Weights of a small GPT-style language model, trained from scratch on English Wikipedia: 10.5M parameters.
Each number is 128 + 32 x the weight over its row's rms, rounded and kept within 0 to 255. Layers, rows and columns count from 0. The size above them is the row's rms in percent of the matrix's.

# layer 8 MLP down (transposed), 1024x256, rms 0.0816, rows 231-257, columns 0-127
size [125  88 110 106 114 115 109 104 111  81  82 108 101  96  90 107  96  87 107  93 105  90  92 111 108  99  94]
[[146 145 111 107 123 172 130 131 100 103 108  57 161 118 173 151 121 126  93 100 157 111 114 134  85 147 142 117 181 106 163 141  98  99 166 130 129 131 126 206  89 157 212 171  70 101  71 137 134 149 151 103 165 138  94 100 147 199 129 132 139 121 156  90 126 142 102  56 156 116 143  82 163 123 141 131 108 108 202 129 138 102 117 124 100  62 123 139 118 160 105 114 241 116 103 136 102 137 123 172 100 106 153  94 146  74  90 107  94 123 110 132 162 109 191 170  89 124 120 107 142 172 121 131 131 142 128 138]
 [182 148 164 121  76  96 161  96 122  52 174 100 115  90 159  50 137 141 124 178 121 150  98  99 167 106 181 112 130 144 157 104 136  45 119 106 135  97 162 145 161 102 134 142 132 152 106 196 139 114 144 146 120 165 129 132  85 162 138 127 139 125 112  90 175 134 172 149 167 115 151 120 124  95 206 165 144  84 114 143 125 152  77 192 107 184  82 175  74  63 139 109 114 126 113  89 115 194 101  70  69 154 114  95 115 156  82 168 140 165 148 148 147 130 101 181 141  66 104 143 129 126 162 121  88 130 104  68]
 [116 155 134 117 173 155 119 153  56  70  40 157 110 169 187 142 148 159  80 145 145 146 105  98 156 114 181  53 132 170 173 123 152 177 123 120 118 117  97 142 141 122 171 155 149 171 161 145 156  77 101 155 121 106 142 136  64 159 126 138 131 190 137 136 145 122 148  90 167 164  92 123 116 148  98 123 132 140  83 105  82  77 166 106 157 121 135 115 126  93 150 187 135  87 172 163 158  87 164 120 162 134 179 162 109 121 103 172 121 125  87 140 161 161 109 132 102 159 128 110  86 121 104 106 184  72 135 122]
 [106 159 120 153  70 129 110  42  70 130 133 127 197 107 160 145 103 186 140 158 105 119 199 104  91 102 121  90 186  76  76 198 138 168 174 111 154 189 108 117  67 135 129 145 137 121 118  94 156 102 159 119 111  84 120 112 105  84  87 112 161 205 120 108 120 157 103 201 122 154 152 130 148 107 148 165 168 151 101 202 103 147  82  92 134 128 167 126 113 133 130 109 115  91 192  64 167 146  73 148 136 154 101 102 186 127 102 161 199  59 140 131 157 131 114 104 100 138 122  83 165 113 141  77 135 120 132 120]
 [188 106 161  90 118  97 122 129 115 140 111 148 137 103 110 171  95 115 119 119 146 162 213 178  95 126  91  29 126 131 155 124 191 125 128 141 156 157  82  97 155 152 126 136 107  99  74 131 148 147  96 132  91 112 124 114  70  88 153  89 111 173 119  95 121 108 154 177 139 166 127 128 139 138 159  99 107  64 147 166 162  83  81  51 103  85 128 107 111 131 149 141 193 123 133 116 119 130 126  79 114 137 118 154  55 165 114 142 158  85 124 125 150 116 165 193  71 130 121 130 124 202 155 108 113 150 144 128]
 [128 176 113 118 160 101 159  99 120 109 102 151 152 115 201 144 137 131 158  98 132 158 154 140  62 140  63  87 113 122 138  70 130 195 101  71 122  98 145 135  99 128 123  65 156 127 144 102 135 142 159 141 132 119  79  78 150 133 119 142 177 173 107  89 155 144 168 107 121 147 132 206 127 136  97 113 123  99  64  92 144 163  44 148 110 139 110 111 158 133 167  92  94 110 166 128 122 128 161 201  66 112 156 128 114  99 175 118 158  91 119 167  98 110  75 136 125 113 113 169 126 120 121 138 125 155  97 104]
 [142 178 130 138 126  69 144 186  83 126  81 128 145  95 105  98  68 143  65 120 143 130 108 115 104 122  78 179  72 124 205 159 138 120 122 134 134 137 145 106 146 177 102  97 153  98 155  88 149 150 102 171 120 130  93 156  45 179 116 153 100 145 104 146 179 120 118  93  73 124 122 115  91 138 107 147 140 126 169 157 161 138 116 142 171 117 163 106  89  98 157 165 151  93 140 137 113 178 133 133 151 137  93 124  90  84 143 124 101 137 145  71 113  91 152 127 156  70 106  87  75 124  93 115 125  60 107 132]
 [110 137 109 126 139 137 185 195 112 150 109 104  83 149 158  90  97 122  93  91  86 126 192 186 145 156 125  69 170 103 126 140 200 209 116  88 184 126  94 115  86 153 182 100 109 142 108 107 124 136 137 143 123 176 139 118 127 135 109 138  83  96  92  96 132 128 171 154  87  92 134 162 134 132 121 127 114 144  44  85 154  82 107 104 169 152  97  83 158 101  82 126 127 124 102 149 179 125 180 147 148  74  79 133 177 123  78 228 145 159 163 108 154 155 177  50 119 167 137 134 153 158 131 146 149 155 168 133]
 [126 148 167 100 185 165 142 102 144 117 133  73  79 146 127  90 175 173  98  59 163 144 106 125 112 159 138 122 176 137 100 105 152 141 168 125  93 124 127  97  82 133 147 132 134 112 102 202  42 168  81 101 158 183 205 100 124  89 114 117 172  91 138  92 221 100 134 145 157  99 111 190  93 151  84 125 116 121 100 143 166 133 112 155  76 123 117 100 152 104 120 116 190 121 139  69 140 154 107 125 128 156 174 158 166 139 149 124 107  94 190 130 110 122 137 145 145 130 121 137 117 143  80 116 142 112 107 139]
 [145  96 108 127  85 156 155 167 129 156 117 131 101 128 127 125  92 152 153 198  74 108 162 173 136 136 129 156 122 108 143 124 121  83  72 127  94 185 121 206 130  65  80 122 107 126 137 116 111 196 107 157  84  59 192 142 109 144  95  67  95 178 158  99 128  75 147 104 146 115 124  83 145 121 110  52 148 129  74  95 104 130 105 100 156 191 191 152 116 104 153 115 174  98 148 111  95 124  79 120 188 170 117 129 160 146 116  99 157 128 163 128 200 100 190 117 139 162 108  97  82 108 166 102  74 138 118 130]
 [126 142 101 130 145  79 136  92 163  99  97  91 124 112 173  56 123 151 143 125 160 110 143 134 111 111 171  87 132 106 107 112 142  76 163 155 155 159  97  57 110  69  33 130 121  59  65 176  54 110 139  79 166 149 136  84  74 215  95 198 101  79 184 126 113 175 159 179  81 142  90 201 120 105 144 121 123 116 112  99 174 149 123 169 129  47 161 111 134  71 135 110 171 175 131 135 130 114  92 123 180 123 190 146  99 110 161 112 149 146 143 102 150 163 148 128 137 170 150 138 180 147 129  75 176 101 135 115]
 [156 188 108 120 126  94 141  76 121  89  87 130  81 107 155  82 123 162 152 154 131 138 130  51 125 156  96 157 156 154 134 143  94  96 130  96 116 110  44 137 141 137 100 100 169 178 143 141 115  93 158 100 117  87  69 121 186 137 121 222 140 153 102 147 117 131 160 153 151 127 136 105 164 172 186 111 109 126 130 136  93 110  82 122 137  61 163 161  87 133 150 149 178 120 142 134 198 156 137 132 141 161  89 144  94  92 182  97 114 111 107 152 118  96  29 172 131 126 106  94 123 133 121 129  77  91 176 112]
 [137 161 146 159 104 102  75  65 117 126 170 111 120 184  95  93 155  79 140 120 116  81 122  81 201 111 174 127 144 114 107 123 106 124 169  98 196 108  99 166 106  89 118 137 209 109 167 118 124  92 120 132  22 144 136 124 143 104 184 121 144 121 100 108  95 143  77 135 169 203  55 120 103 125 103 162 111  98 124 130 158 143  95 196 136 158  90 190 163 118 139 134  69  70 151 177 107 156 146 116 140 173 130 102 133 137 172 169  64 126 190  94 100 152 137  93 154 172 131 116 187  92 123 147 184  79 170  90]
 [ 69  94 137 123  94 146 134 123 134 149 113 122 101 121 108 128 131  58  47 114 155 162 119 135  85 120  73 179  85 157 155 169 174 143 132 156 110 114 121 131 126 126 168 159 113 188 116 129 135 141 121 119 179 126 107 161  93 123 121  71 141 152  88 110  74 121 149 104 171 145 177 148 187 105 173 113 142 210 112 150 119 124 163 165 159 100 115  90 134 164 122 118  85 139  72 136 150 139 164 137 183 121 137  93 101 170 148 123 161  80 129  99  52  81 176 140 121 150 133 122 118 163 118 102 154  97  70 102]
 [130 158  87 121 151 130 151 121  93  68  94 160  97 167 153 135 159 109  74 146  90 193 177  85 139 129 139  87 108  84 131  76 130 165  93 101 121  99 115 155  79  67 133 168  79 103  71 116 120 105 149  88 111 157 141 155 137 172 142 117  85 133 102 151  77 157 150 120 100 136  98 137  98  80 106 167 177 131 136 108  89 136 135 129  76  92 110 101  79 160 136  98  94 149 115 106 104 128 142 183 139 116 141 165 162  46 145 170 160 102 140 125 159  92  78 106 133  80 155 131 153 160 158 138 112  98 109 160]
 [140 181 141 151 123 108 144 116 138  97 138 110 149 102 155  38  86 111 128 157  98 122 133 174 150 141  98 184 141 153 179 178 165 164 113 129  85 108 131  73 129 164 159 182 132 137 134 159 132 222  54 111  87  95 103  88 179 162 181 117  70  72  83 155 128 124 160 143 138 149  76  99 140  78 148 146 133  98 121 142 169 110 111  63  95 163 196 107 144 113 131 102 126  79 165 166 134 137 128 117 152 147 140 144  97 128 102 140 128  96 203 119 118 117 131 138 110 154 185 190 120  86 109 120 141 157 178 134]
 [116 119 142 137 164 109 147 141 116 129  87 113 126 125  73 130 141 157 139 105 109  81 151 155 106 147 141  80  54 144 101 172 191  36 112 188 123 130 100 127 149 154  85 135 105 122 158 113 151  65 109 155 117 155 129 139 109 219 120 102 165 204 151 160 104 163 116 146 118 169 140 181 131 123 135 178  66 129 114 146 142 126 120 116 131 145 164  99 124 116 146 148 108 157 112 126  67 146 106 156 160 121 120 143  87  67 212 134 134 130 101 155 153 104  72 109 142 155 135 107 151 141 129 120  89 193 180 106]
 [129 120 118 107 157 158 107  90 132 132 197 131  84 122 116 116  92 112 182 100 103 164 188 126 119 189  88 168 106 104 204 124 110 119 164 115 163 192 107 114  71 102 138 134 152 134 157 141 156 128 116 174 149  93 191 133 119 124 113 136 136 162 140 109 144 115  48 116 209  95  75 104 156 182  97 116 159  95 179 137 136  86 158 164 123 160 104 130 108 122 132 116  91 159 124 190 105  58 150 114 167 133 131 164 115  79 172 144  81 133 171 128 114 147 149  76 130 135 188 148 127 106 150  83 151 132 159 139]
 [ 71 148 108 188  89 132 113 131 149 187  59 159 126 119 119 164 158 182 145 123  75 140 136 141 101 110 125 142 145 143  83 105 166 102 134  86 107 120 193 166  61  74 137 172 160 152 161  90 165 104  30 118 118 150 104 102 105 187 134 172  97 123 136 108 122 149  97 146  89 171 128 139 181 144 122 102 122 118 138 102  95 116 133 174 163 194  82 130 120 106 178 169 122 116 122 157 121 110  62 177  98 116 126 104 186 100 106 165 156  62 151  97 164  92 203 115 144 119 152 121 159 159 129 144 132 170 113 129]
 [170 181 131 180 114 168 130 159 145 176 140 133 131 120 114 168 133 151 123 165 134 113 145 130 119 142 106 148 108 113  84 172 160 132 145  75  90 151  79 131 134 122 128 121 134 160 128  72 149 120 113 109 113 111  81 135 129 107 176 106 126  86 105 150 146 150 153 111 147 119 125 100 149 116 131 175 131  83 137 148 132 128 121 132  96 129 166 158  99 144 185 163  75  79 155 132 124 149  73 111 184 142 152  72 136 146  90 153 130 157 113  67 160 168  68  60  93 106  90 108 138 150  59 155  66 117 177 125]
 [ 58 145  72 155 176 150 114 140 171 146  53 123 132 134 124 169 135 113 158 104 158 141 138 129 184 140  68 151 194 144 133 119 126 148 160 185 151 147  90 132 188 116 112 130 120 153  96 105 107  91 137  68  79 128 147 145 127 112 107 120 145 101 196 161 129 118 116 129 120  84 144 110  95 105 130 125 112  91 100 159 137 143 126 135  90 212 150 147 137 131  99 166 128 115 148 109 191  60 161 123 119 178 110 140 141 152  86  86 120  95 159 112 186  70 161 117 106 105 159 133  96  98 104 111 113 126 110 106]
 [149 122 148 141 131 144 202 149 149 187  82 146 136 103 126 142 191  94 142 162 112 117 156  70 127 117 139  79 141 106 116 130  97 139  93 177 148 168 139 129  52  97 188 114 162 147 118  62 163 120 169 130 170 140 100 130 149 159 141 161 109 123 137 116  70 163 121  95 148 112 109 146  88 119 111 148 147 126 161 124 165 182 142 100 111  64  81 188  95 134 163 122 123  61 159 112 102 151  80 180  83  80 107 134 144 159 179 187  94 172 172 124 135 119 102 153 138 125 158 124 136  92  96 140 161  67  58 159]
 [123 193 116 115  70  78  77  81 144 134 146 134 116 127  75 172 116  60  99 144 117  83 136 189 113 119 133 125 178  98 137 165 142 144 104  93 117 164 124 129 102 126  98 169 106 102 115 105 120 221 144  92 164  98 146 101 128 163  95 134 107 130 125 144 158 171 110  82  88 178 101 116 147 139  81 157 130 135 159  72 142 113 129 138 110  89 146 170 111 140 131  70  80 105 168 180 138 131 168  91  96 149 174 195 136 150 145 109  62  96  95 167 187 105 134 115 201  69 156 153 146 127 146 170 180 174 145 111]
 [ 89 100 173 103 137 127 161 141 138 127  63 141 118  88 169 148 185 164 120 124 170 187  93 113 142 164  78 116 105  75  97  57  89 110 122 155  93 131 122  69  92 125 158 123 144 105 194 110  86  40 153 118  80 196 124 148 176  90 138 156 147 103 152  86  59 101  95 164 150 122 135 120 105 110 178 147 161 182 137 180 133 130 106 106 139 127  77 128 167  93  91 122 116 112 122 145 110 116 105 151 107 109 115 102 112  93  39 134 144 126 105 193 139  88 128 159 221 153  74 164 180 104 115 122 116  93 133 148]
 [125 132 111 135 118  92  49 126 115 108 142 159 128 106 191 163 135  82  96  47  87  98 125 107 129 115 116 121 138 102 170  99  93  99 180 178 164 173 122 156  90 157 153 113 125 143  79 132 143 112 100 143 123 109 140 139 124 159  55 130 135  96 139 129 142 108 134 133 170 133 160  94  56 162 139 142 149 114 123  99 197 174 144 145 191 110  72  62 146 132  87  97 138 116 128 199 172 119  89 192  90 170  63  82 141 114 146 192  76 149 120 126 136 208  69 126 117 125 117 138 130 199 123 127 142  72 124 164]
 [183 145 121  95 132  78  88 106 165 126  87  36  71 140  95 136 173 184 166 123 133 123  90 128 167 155 130 107 127 136 176 164 107 119 183 188 112 114 113 105 123 127 110 115 109 191 123 124 206 174 111 142 128 154 148 131 118  94 130  82 140 133 164  58  95 154 131 117 175 116 160 185 166 168 171 108 150 137 120 107 131 106 169 141 127 136 125 135 133 143 130 119 160 132 112 187 140 180 169 163 145  91 120  99 106 126 184 129 108  49  69 141 189  78 147  70 151 107 115 119  86 128 145 140 160  95 122  68]
 [106 162 114 146 132 127 149 106 157 178 101 107 147 132 139 134  99 151  78 180 122 115 164 119 139 162 136  96  95 161 142  81 127  48 166 136  99  91 144 166 119 116 161 186 116 113  60 129 109 126  97  77 160 119 150 106 164 131 152  93 119 125 168 163 122 171 141 143 120 124  96 101 144 106  62  85 146 110 151 125 108 156 197  80  68 120  70 140 111 102 101 145 130 131 159 171 137 181 122 103 163 136  74  64 134 140 134 169 143 100 121 112 178 118 126  40 120 132 173 128 137  84 136 141 152 116 163 100]]
# layer 8 MLP up, 1024x256, rms 0.104, rows 232-258, columns 0-127
size [ 90 101 103 110 106 104 103 115  83  90 102  96  89  95 105  98  90 107  98  94  92  93 105 114  99  97 103]
[[102  79 117  83 167 182 181 138 170 133  98 118  91  91 113 130 111 119  82  76 132 117 148 132 112 156 169 104 130 116 103  56  73 131 120 200 118 153 132 115 110  90 139 134 107 169 196  53 134 120  97 153  80  70 140 139 130 123  72 103 158 113 118 177 153 189  97 176  73 113 121 178 114 117 121 122 131 162 136  94 154 137 159  95 151 127 194 106 109 142  83  78 121 186 151 199 137  40 165 124 148 140 131 220 153 133 148 120 103 129 114 135 147 125 110 106 142 119 102 157 154 134 126 142 102 132 111 113]
 [ 92 105  58 146 125 105 145 131 125 126 142 121 114 113 147 110 176 139  38  45  84 149 167 120 130  86 186 141 104  50 160  80 110 143 167 132  77 192  73 124  98 117 131 133 114 123 155 131 132 202 164 115 115 132 106 124 183 107 116 146  96 155 153 128  91 122 134 173 102 143 149 110  95 110  85  27  90 127  92 133 166 118 138  88 140  77 143 114  97 140 115 141 177 125 195 122 140 133 105 138 110 155 120 155 133 122 107  86 177 188 150 173 129 139  72 155 160 103 158 164 126 133 130 153  99 160  87 136]
 [117 150  66 114 122 143 102 176 101  82 122 169 115 136 117 119 115 162 169 112 194 161 161 119  91  78 151  71 158 148 147 131  99 125 140 139 130 102 167 132 166 116 146 141 119 126 124  85 116 124 149  97 146 131 118 115 136 100 130  79 125 145 108 130 129 106 183 127 115 151 140 105 164 115  72  67 148 148  90 145 165  65 131  79  69 156 149 114 128 199 108 126 168 123 133 148 117 202 140  56 151  85 127 123 141 103 169 139 148 118 169 162 109 160 156  97  73 133 142 106 161  98 120 121 149  93 136 114]
 [ 95 162 162 137 138  83 119 101 139 138 171 103  85  87  93 115 182  97 120 137  86 164 113  85  87 170  95 147  79 135 116 168 116 137  45 148 156  78 166 158 110 116 200 148  53 116 142 164 115  80 104  70 126 149 160 201 129 112 182 128  83  83  84 126 154  92  67 159 123  65 130 133 157  94 173 161 122 159 101 181  93 130  90 158 142 106 154 138 196 183  85 108 127 103 131 112 131 126 182 128 160 143 141 125 155 129  94 128  63 161  75 128 138 135 121 145 125 164 177 133 151 113  90 150  72 133 109 136]
 [146 133 147 140 165 154 112 143 122 141  74 108 100 180  91 130 171  81 122 143  98 101  90  91 127 123 128 114 161 125 148 174 108 131 158 124 102 125 135 165 135 157 108 189  87 130 136 109  93 133 171 124  64  97 111 149 166 150  73 142 131 130 129 115 160  94 107 111  87 134 152  10 157  91 131  85 115  99 133  87 167 127 152  64  79  95 153 175 192 144  92 129 128 121 187 181 185 122 132 141 141  96 133 110 168 111  41 157  57 144  94 179 114 138 187 148 114 131 168 114 103 151 129  89 143 168 124 155]
 [139 121 127 148 210 103  82  90 159 108 147 115 132  90 130 194 110 116 111 115 105 127 107 136 180 123  87 106  98 128 153 108 176 134  59 110 174 132 195  71 126 114 157 138 153 150 111 130 130 142 125  26 142 148 186 121 151 150 148 144 149 121 144 114  84 142  68 137 111 124 155  35 133  95 160 136 119 195  77 104 154 110  88 124  99 132  62 100 109 111 136 139 135 113  83  97  61 136 164  49 137 142 146 151 128 142 120 181 157 123 129 137 210 115 142 134 172 211 139 194 185 147  62 107 141 122 145  78]
 [146  95 159 143 155 164 138 171  88 139  95  80 159  93  76  88 141 120 103  68  85 125 127  96 111  80 155 148 181 202 107 125 133 110  96 191 144 107 134  69 130 119 221 120 143 132 102 125 132 122  83  90 131 152 170 109 199 153  69 115 159 106 101 101 104 105 145 134  95 127 100  91 157  37 107 123  83 128 137 104 122 124 146 143 138 121 123 154 113 134  85  95 132 123 150 180 160 123 142 120 116 125 144 117 139 162 118 130 122  99 145 142 131 125 172 105 130 178 140 106 135 162 116 163 118 129 137  84]
 [153  90  67 118  87 121  44 137 163 102 109 182 130 158 168 140 137 128 113 154  70 116 139 111 138  75 130 128  69 132 112  83 144 136 103 176  73 156 136 151 105 124 108 174 155 141 164 184 138 102 133  90  97 125 125 107 200  69 133 131  92  99 106 161 130  58 106 128  90 156 119 107 111 134 102 148 141 148 103  83 171 101 130  98 101 140 126 159 134 134  99 102 149 122  94  87 134  95 102 117 138 127 161 181 118 139 129 182 118 111 175  74  86 146 148 104 149 129 141  53 142 152  67 158 140 126 130 186]
 [ 79 109 101 108 141  59 182 133 161 136 102 136 166 153 162 126  88 166 165  58 123 157  91  73  95 147  89  92 161 156  96 126 177 169 107 112 181  81 193 103 135 111 101 109 140 120 126 183 183 148 152 140 133 155  67 104 156 108 152 127 164 139 130 143 154 142  89 199 114 121 104 126 128 161 150 121 128 137 147 120 123 128 213 125 105 154 129 158 171 177 144 120 130 194 133 200 172 146 133 157 116 149 149 151 140 101 128 145 119  92  82 134  61  66 126 163 129 152 117 159 189 130 123 152 127  97 132  89]
 [129 156 124 103 136 111 138 190 163 113 152 163 148 205  97 171 137  74 109 138 123 139 176 146 151 149 154 138 155 128 120 172 116 195  97 120 133 114 136 140  70 133 197 173 157 166 120  96 187 143 120 143 129 114  54 135 134  81 147  37 155 147  95 106 129 106 135 139 154  93 168 101 145  93 153 133 138 157 144  80  88 101  81 150  86 130 127 138 125  91 106 124 119  62 156 142 154 113 154 123 143 129 146 140  95 134 104 172  86  91 117  99 113 123 151 117 112 170 156  96 114  95 111  91  89 161  86 150]
 [140  53 105 154 179 153 184 153 201 134  81 147 139 117 130 142 101 109  62 103  99  70 167 127 108 105 122  59 109 123 128 121 142  87 179 135 115 151 136 127  62 114 122 131  76  77 112 171 108 102 130 157 114 126 167 107 112 113 132 124 128 130 138 126 105 141 184 146 146 114 136 173 205 123 101 146 142 122 145 121 148  56 139  89 119 120 110  95 183 144  74 104 134 167  82 126 107 162 154 117 138 147 150 119 139 186 131 181 156 179 130 112 132 122 114  65 138 143 108 134 107 131 142 164 148 168 129 127]
 [165 134 149 116 128 144  98 118  84 115 123  57  97  66 103 112 130 126 175 119 159  69 160  61 105  75 193 126 139 124 155 210 128 180 146 139 133 139 126  83 126 101 153 145 132 157  82 168 126 147 151 116 177 146 169  81 137 162  86 169  88  99 134 139 140 108  56 128 146 146 113 107 135 130 109  96 114 122 198 141 116  90 126  75 116  73 124 143 117 161 139 140 145 151 113 126  93 106 142 159  81  90 128 156 117 217 114 208  95 156 109 160  87 107 105 152 184 137 133 110 148  77 122 101  95 149 128  69]
 [219 186  91 121 117 144 115 142 122  90 125 113 141 116 157  56 157 179 134 193 119  91 130 201 150 174 129 118 148 107 114 141 106 145 122  99  97 223 159 144  98 113 151 106  82  64 120 119 101 109 151 174  50 103 120 142 154 111 102 146  81 165 169 131 109 151 148 177 124 169 146 107 161 135 111 141 142  77 144 145  55  75 131 106  80 199 177 137 142 103 147  87 128 133 157  80 111 138  80 134 115 154 152 167 123 107  32 122  49  87 115 198 152 113  99 164 129 133 115 103 142 130 112 112 146 106 167 163]
 [111 133 101 157 132 128 146 119 139 169 154 102  96 143  94  93  73 114 161  99 101 144  99 114 148 113 102 138 129 123 164 136  88 102 119 147 147 102 149 180 119 133 113 152 145  27 150 145 102 152 105 146 164 156 154  64 104  66  76 128 112 131 119 138 109  94  71 185 146 166 172 157 133  81 146 162  86 171 154 170  58 175 132  91 147  89 147 149 162 127  97  60 152 113 119 175 128 109 131  62 153 134 127 145 189 204 110 184 136 126  88  94 130 126 113 161  76 119 118 105  90  78 148 141 171 189 111 154]
 [ 85  76 153 143 110 154 101 153 119 174 121 136 111 166 135 128 142  92 166  57 138 163  62  88 103 112 190 154 121  96 134 177 191 140 125 148  45  97 154 140  61 131 106 127 120 134 170  62  87 104 147  86  92  84  80 143  90  81 120 156 153 124 173  80 205 155 120 152  97 103 142 146 119 121  70  83 116 153 145 201 118 167  84 115 110 130 124 157  65 142 159 171 168 100 193 110 111 115 129 135 140  80 150 210 135  73  80 134  93 111  98 117 118  77 132 129 105 122 102 140 156 106 170 148  84 104  87  94]
 [108 134  99  87 147 159 154 151 132 101 115  76 122  91  84 114 171 151  97 136 121 109 178 110 170  96 101  73 110  79 190 149 144 128 172 167 122 144 130  80 140 114 101 140 134 147 123 119 141  48 103 122 157 164  68 124 105 129  80 168  62 139 165  91 167 115 143  86 181  79 178  82 141  79 130 140  76 105 148 151 131 115  84 103 128 115  86 197 102 138 158 121 147 111  69 128 115 103 150  85 111 119  95 159 143 164 108 156 168 171 177 114  99 162 165 125 102  89  98 157  96 169  89 108 125 158 104 105]
 [134 171 121 116 102 162 131 207 136 147  32 109 167 172 151 141 141 172  77 128 168  94  82 124 135  45 145 106 102 142  89 161 120 144 142 166  76 115 122  99  99 146 118 114 103 145 164 109 137 164 140  79 108 119 118 121  89 139 161 135 142  48 100 114 100 121 184  89  87 123 173 133 154  97 163 130 185 134 118 132 154 132  87  66 109 103 108 105 134 106 108 135 149 111 138  94 139 146 115 166 124 107 154 122 145 140 105 118 194  54  72 124 156 125  95 144 108 122 110  85  83 183 128 179  72 135 114 131]
 [185 106 112 142 122 157 130 161 156 179 141  83 161 208  84 125  98 131 124 143 160 139 123  98 140 151 128 182 145 146 197 160 133 112 161 156 182 126 183 134 123 104 113 107 154  77 109 179 147 173 128  90  86 127 157 140 119  78  48  92 159 124 168 121 146  93 131 154 148  86 105 108 135  81 116 105 135  82 131 128 141 124 121 130 139 111 125 134 164  90 157  63 110 175 146 152  76 128 161  67 118 116 170 110 126 146  61  83 105  98 175 113  81 167 132 101 111 147 116 135 115 119  87  66 114  90 128 134]
 [140 169 148  99  78  69 102 142 166 135 148  95  34 171 141 109 125 115 162 140 119 173 123  72 148 155 123 142 163 132 127 161  79 101 163 138  97 107 123 117 123 145  90 156 119 144 112 111 126 126  96  90 151 116 145  70 171  96 149  59 144 162 128 101 123 103  94 127 128 144 143 142 100 118 160 114 127 102 146 124 106 127 189 107 134 125  94 111 108  90 123 106 143 207 136 135 122 114 127 145 148 130  91 160  93 114 135 132 137 123 171 127 149 115 184  90  83 140 167 102  88 129 132  65 184 194 113 111]
 [117  31 147 125 139 158 138 139 190 172 172 165 126 224 161  97 119  76 131 117 166 112 135 132 150 126 170 112 200 110  99 123 147 146 125 163 114  81 116 168 148 128 198 177  98 135 105  74 125 190 148 162 112  82 128 151  98 110  97 116 120  99 128  99 143 116 120  85 144 122 120  74 161  92 190 146 139  35 137 220 147  43  68 108 125 120  93  75 153  61  32 164 147 169 141 207 120 168 145 131 110  80 180 134 122 133 133 120 164 130 116 151 132  84 130 138 173 109 161 104  68 180  84 133  91 124 117  98]
 [ 62 147 112 147 168 130 125 127  95 175 148  96 161 123 152 130  90  68  95 160  63  93 142 108 184 110  71 135  92 148  93 107  65 171 107 152 161 188 139 100 158 129 149 162 160 169  86 132 126 130 112 105  99  46 164  81 132 141  81 155 122 121 106 128 162  83  90  47 110  79  87 137  98 158 105  62 101 129 159 106 124 195 187 136 131 122 122 133 140  79 157 131 148 173 138 132 161  57 136 140 146 145 153 100 147 170 152 123 108 167  62 136  93 176 136 140  99 129 124  74 132 150  87 142 113 104 139 141]
 [ 87 138  69 172 156 128 159 170  89  87 102  94 139  81 114  92 109 101 164 122 155  77  97 155 148 105 123  96 145 116 180 167  92 104 177 116 108 166 127 118  92 115 113 163 140 137 115 115 129  95 130 154 125  89  70  64 110 110 146 180 116 118 106 150 167 111  39 182  98 111 116 157 122 109 194 136 116 158  85 107 169 182 126 106  51  85 142 153 162 147 135  91 150 171  74 153 170 154  71  97 178 145 101 154 173  96 122  95 125 128 125 133 147 158 151 132 134 152 121 161 134 119  93 129 127 128 131 121]
 [ 99 125 101 129 135 158 141 139 112 114 140 153 134 124 156  85 224 142  93 144  87 110 132 128 133 153  79 126 148 157 152 129 139 216 113 141 130 108 153 180 139  91  90 142 133 191 154  82  75 161 137 145 177  97 110 156 102 159 152 131 142 112 114 109 157  41 175 132 111 119 117 120 186  82 134 123  98  77 151 128 143 165 201  86  50 160  73 104 126 198  92  96 152 108 107 159 138 151 114 149 128  94 171 134 171 124 118 146 153 112 106 123 112 149 126 116  54 151 140 161 127 130  97 158 156 108  99 125]
 [ 67  56 100 175 115  72 123 122 154 106 109 150 127 141 166 151  55 129 154  94  71 169 175 153 134 106 156 141 146 120 129 147  96 109  72 158 167 120  99 142  81 146 120 108 142 111 112 136 121  90 157  87 107 129 136 137  98 117  33 133 181  84 103  82  87 113 109 137 183 144 139  73 158  88 159 131 134 166 100 153 113 107 147 132 111 131 145 104  93 141 102  64 143 156  83 195 131 143 166 111 172 116  80 109 132 119 157 155 137 140  97 138  89  72 176 111 142 116 129 143 137  95 122  87 184 120 109  82]
 [108 153 101 134 100 117 146 103 119 155 146 171 208 158 145 198 102  94  59 102 106 119 139 124 157 103 140 133 146 150 164  75 176 161 166 112 113 131 133 118 133 111 104 122  86 110  81 116  86  84 112 107 115 132 110 104 189 143 124 112  97 133 186 157 173 107 161 200  93  73  84 122 134  76  95 160 142 146 130  86 161 155 177 153 139  98 126 119 155 132 154 107 149 105 124 168 110 113 129 151 136 163  88 102 146 101  72 122  90 163 169 168  44 188 132 177 118 193 127  80 135 149 122 100  92 136 112 147]
 [119 111 182 122  52 101  86 146 169 130 113 135 173 225 145 143  82  98 143 181 140 115  88 127 111 143  66 184  80 155 120 165 123 139  64 123 115  91 135 150 141 117 120 192 103 146 151 113  77 132 107  99 129 141 185 130 152  79 131 122 135 153  95 138 112 121 150 104 134 162 169  46 143 130  68 107 150 122 120 162 110 121 123  95 118 136 114  65 123 121 103 117 128 110 138 102 162 177 166 116  80 123 127 212 158 112 130 155 120 130 133 127 113 105 146 105 136 110  94  64  81 138 131  91 143 164  98 190]
 [ 84 114 113 163 133 136 137 148 176 194 101 116  52 106 102 131 133  83 149  71 139  78 181 145 166 147 131 158 162 100 132 151 132 162 170 143 156 182  95  79 135 124 159 184 161 154 101 132 118  96  59  60 127 161 144  97 153  88 119 149 147 162 139  85 136 116  69 163 171 130 100 134 126 122 122  60 135 143 132 194  66 140 136 103  24  84  62 141 138 134 132 147 126 132 128 117 102 135 162 139 196  94 138 142 135 114  68  62 108 104 127 166 110 138 201 146 135 109 182  66 124 159  87 126 147 107 125 113]]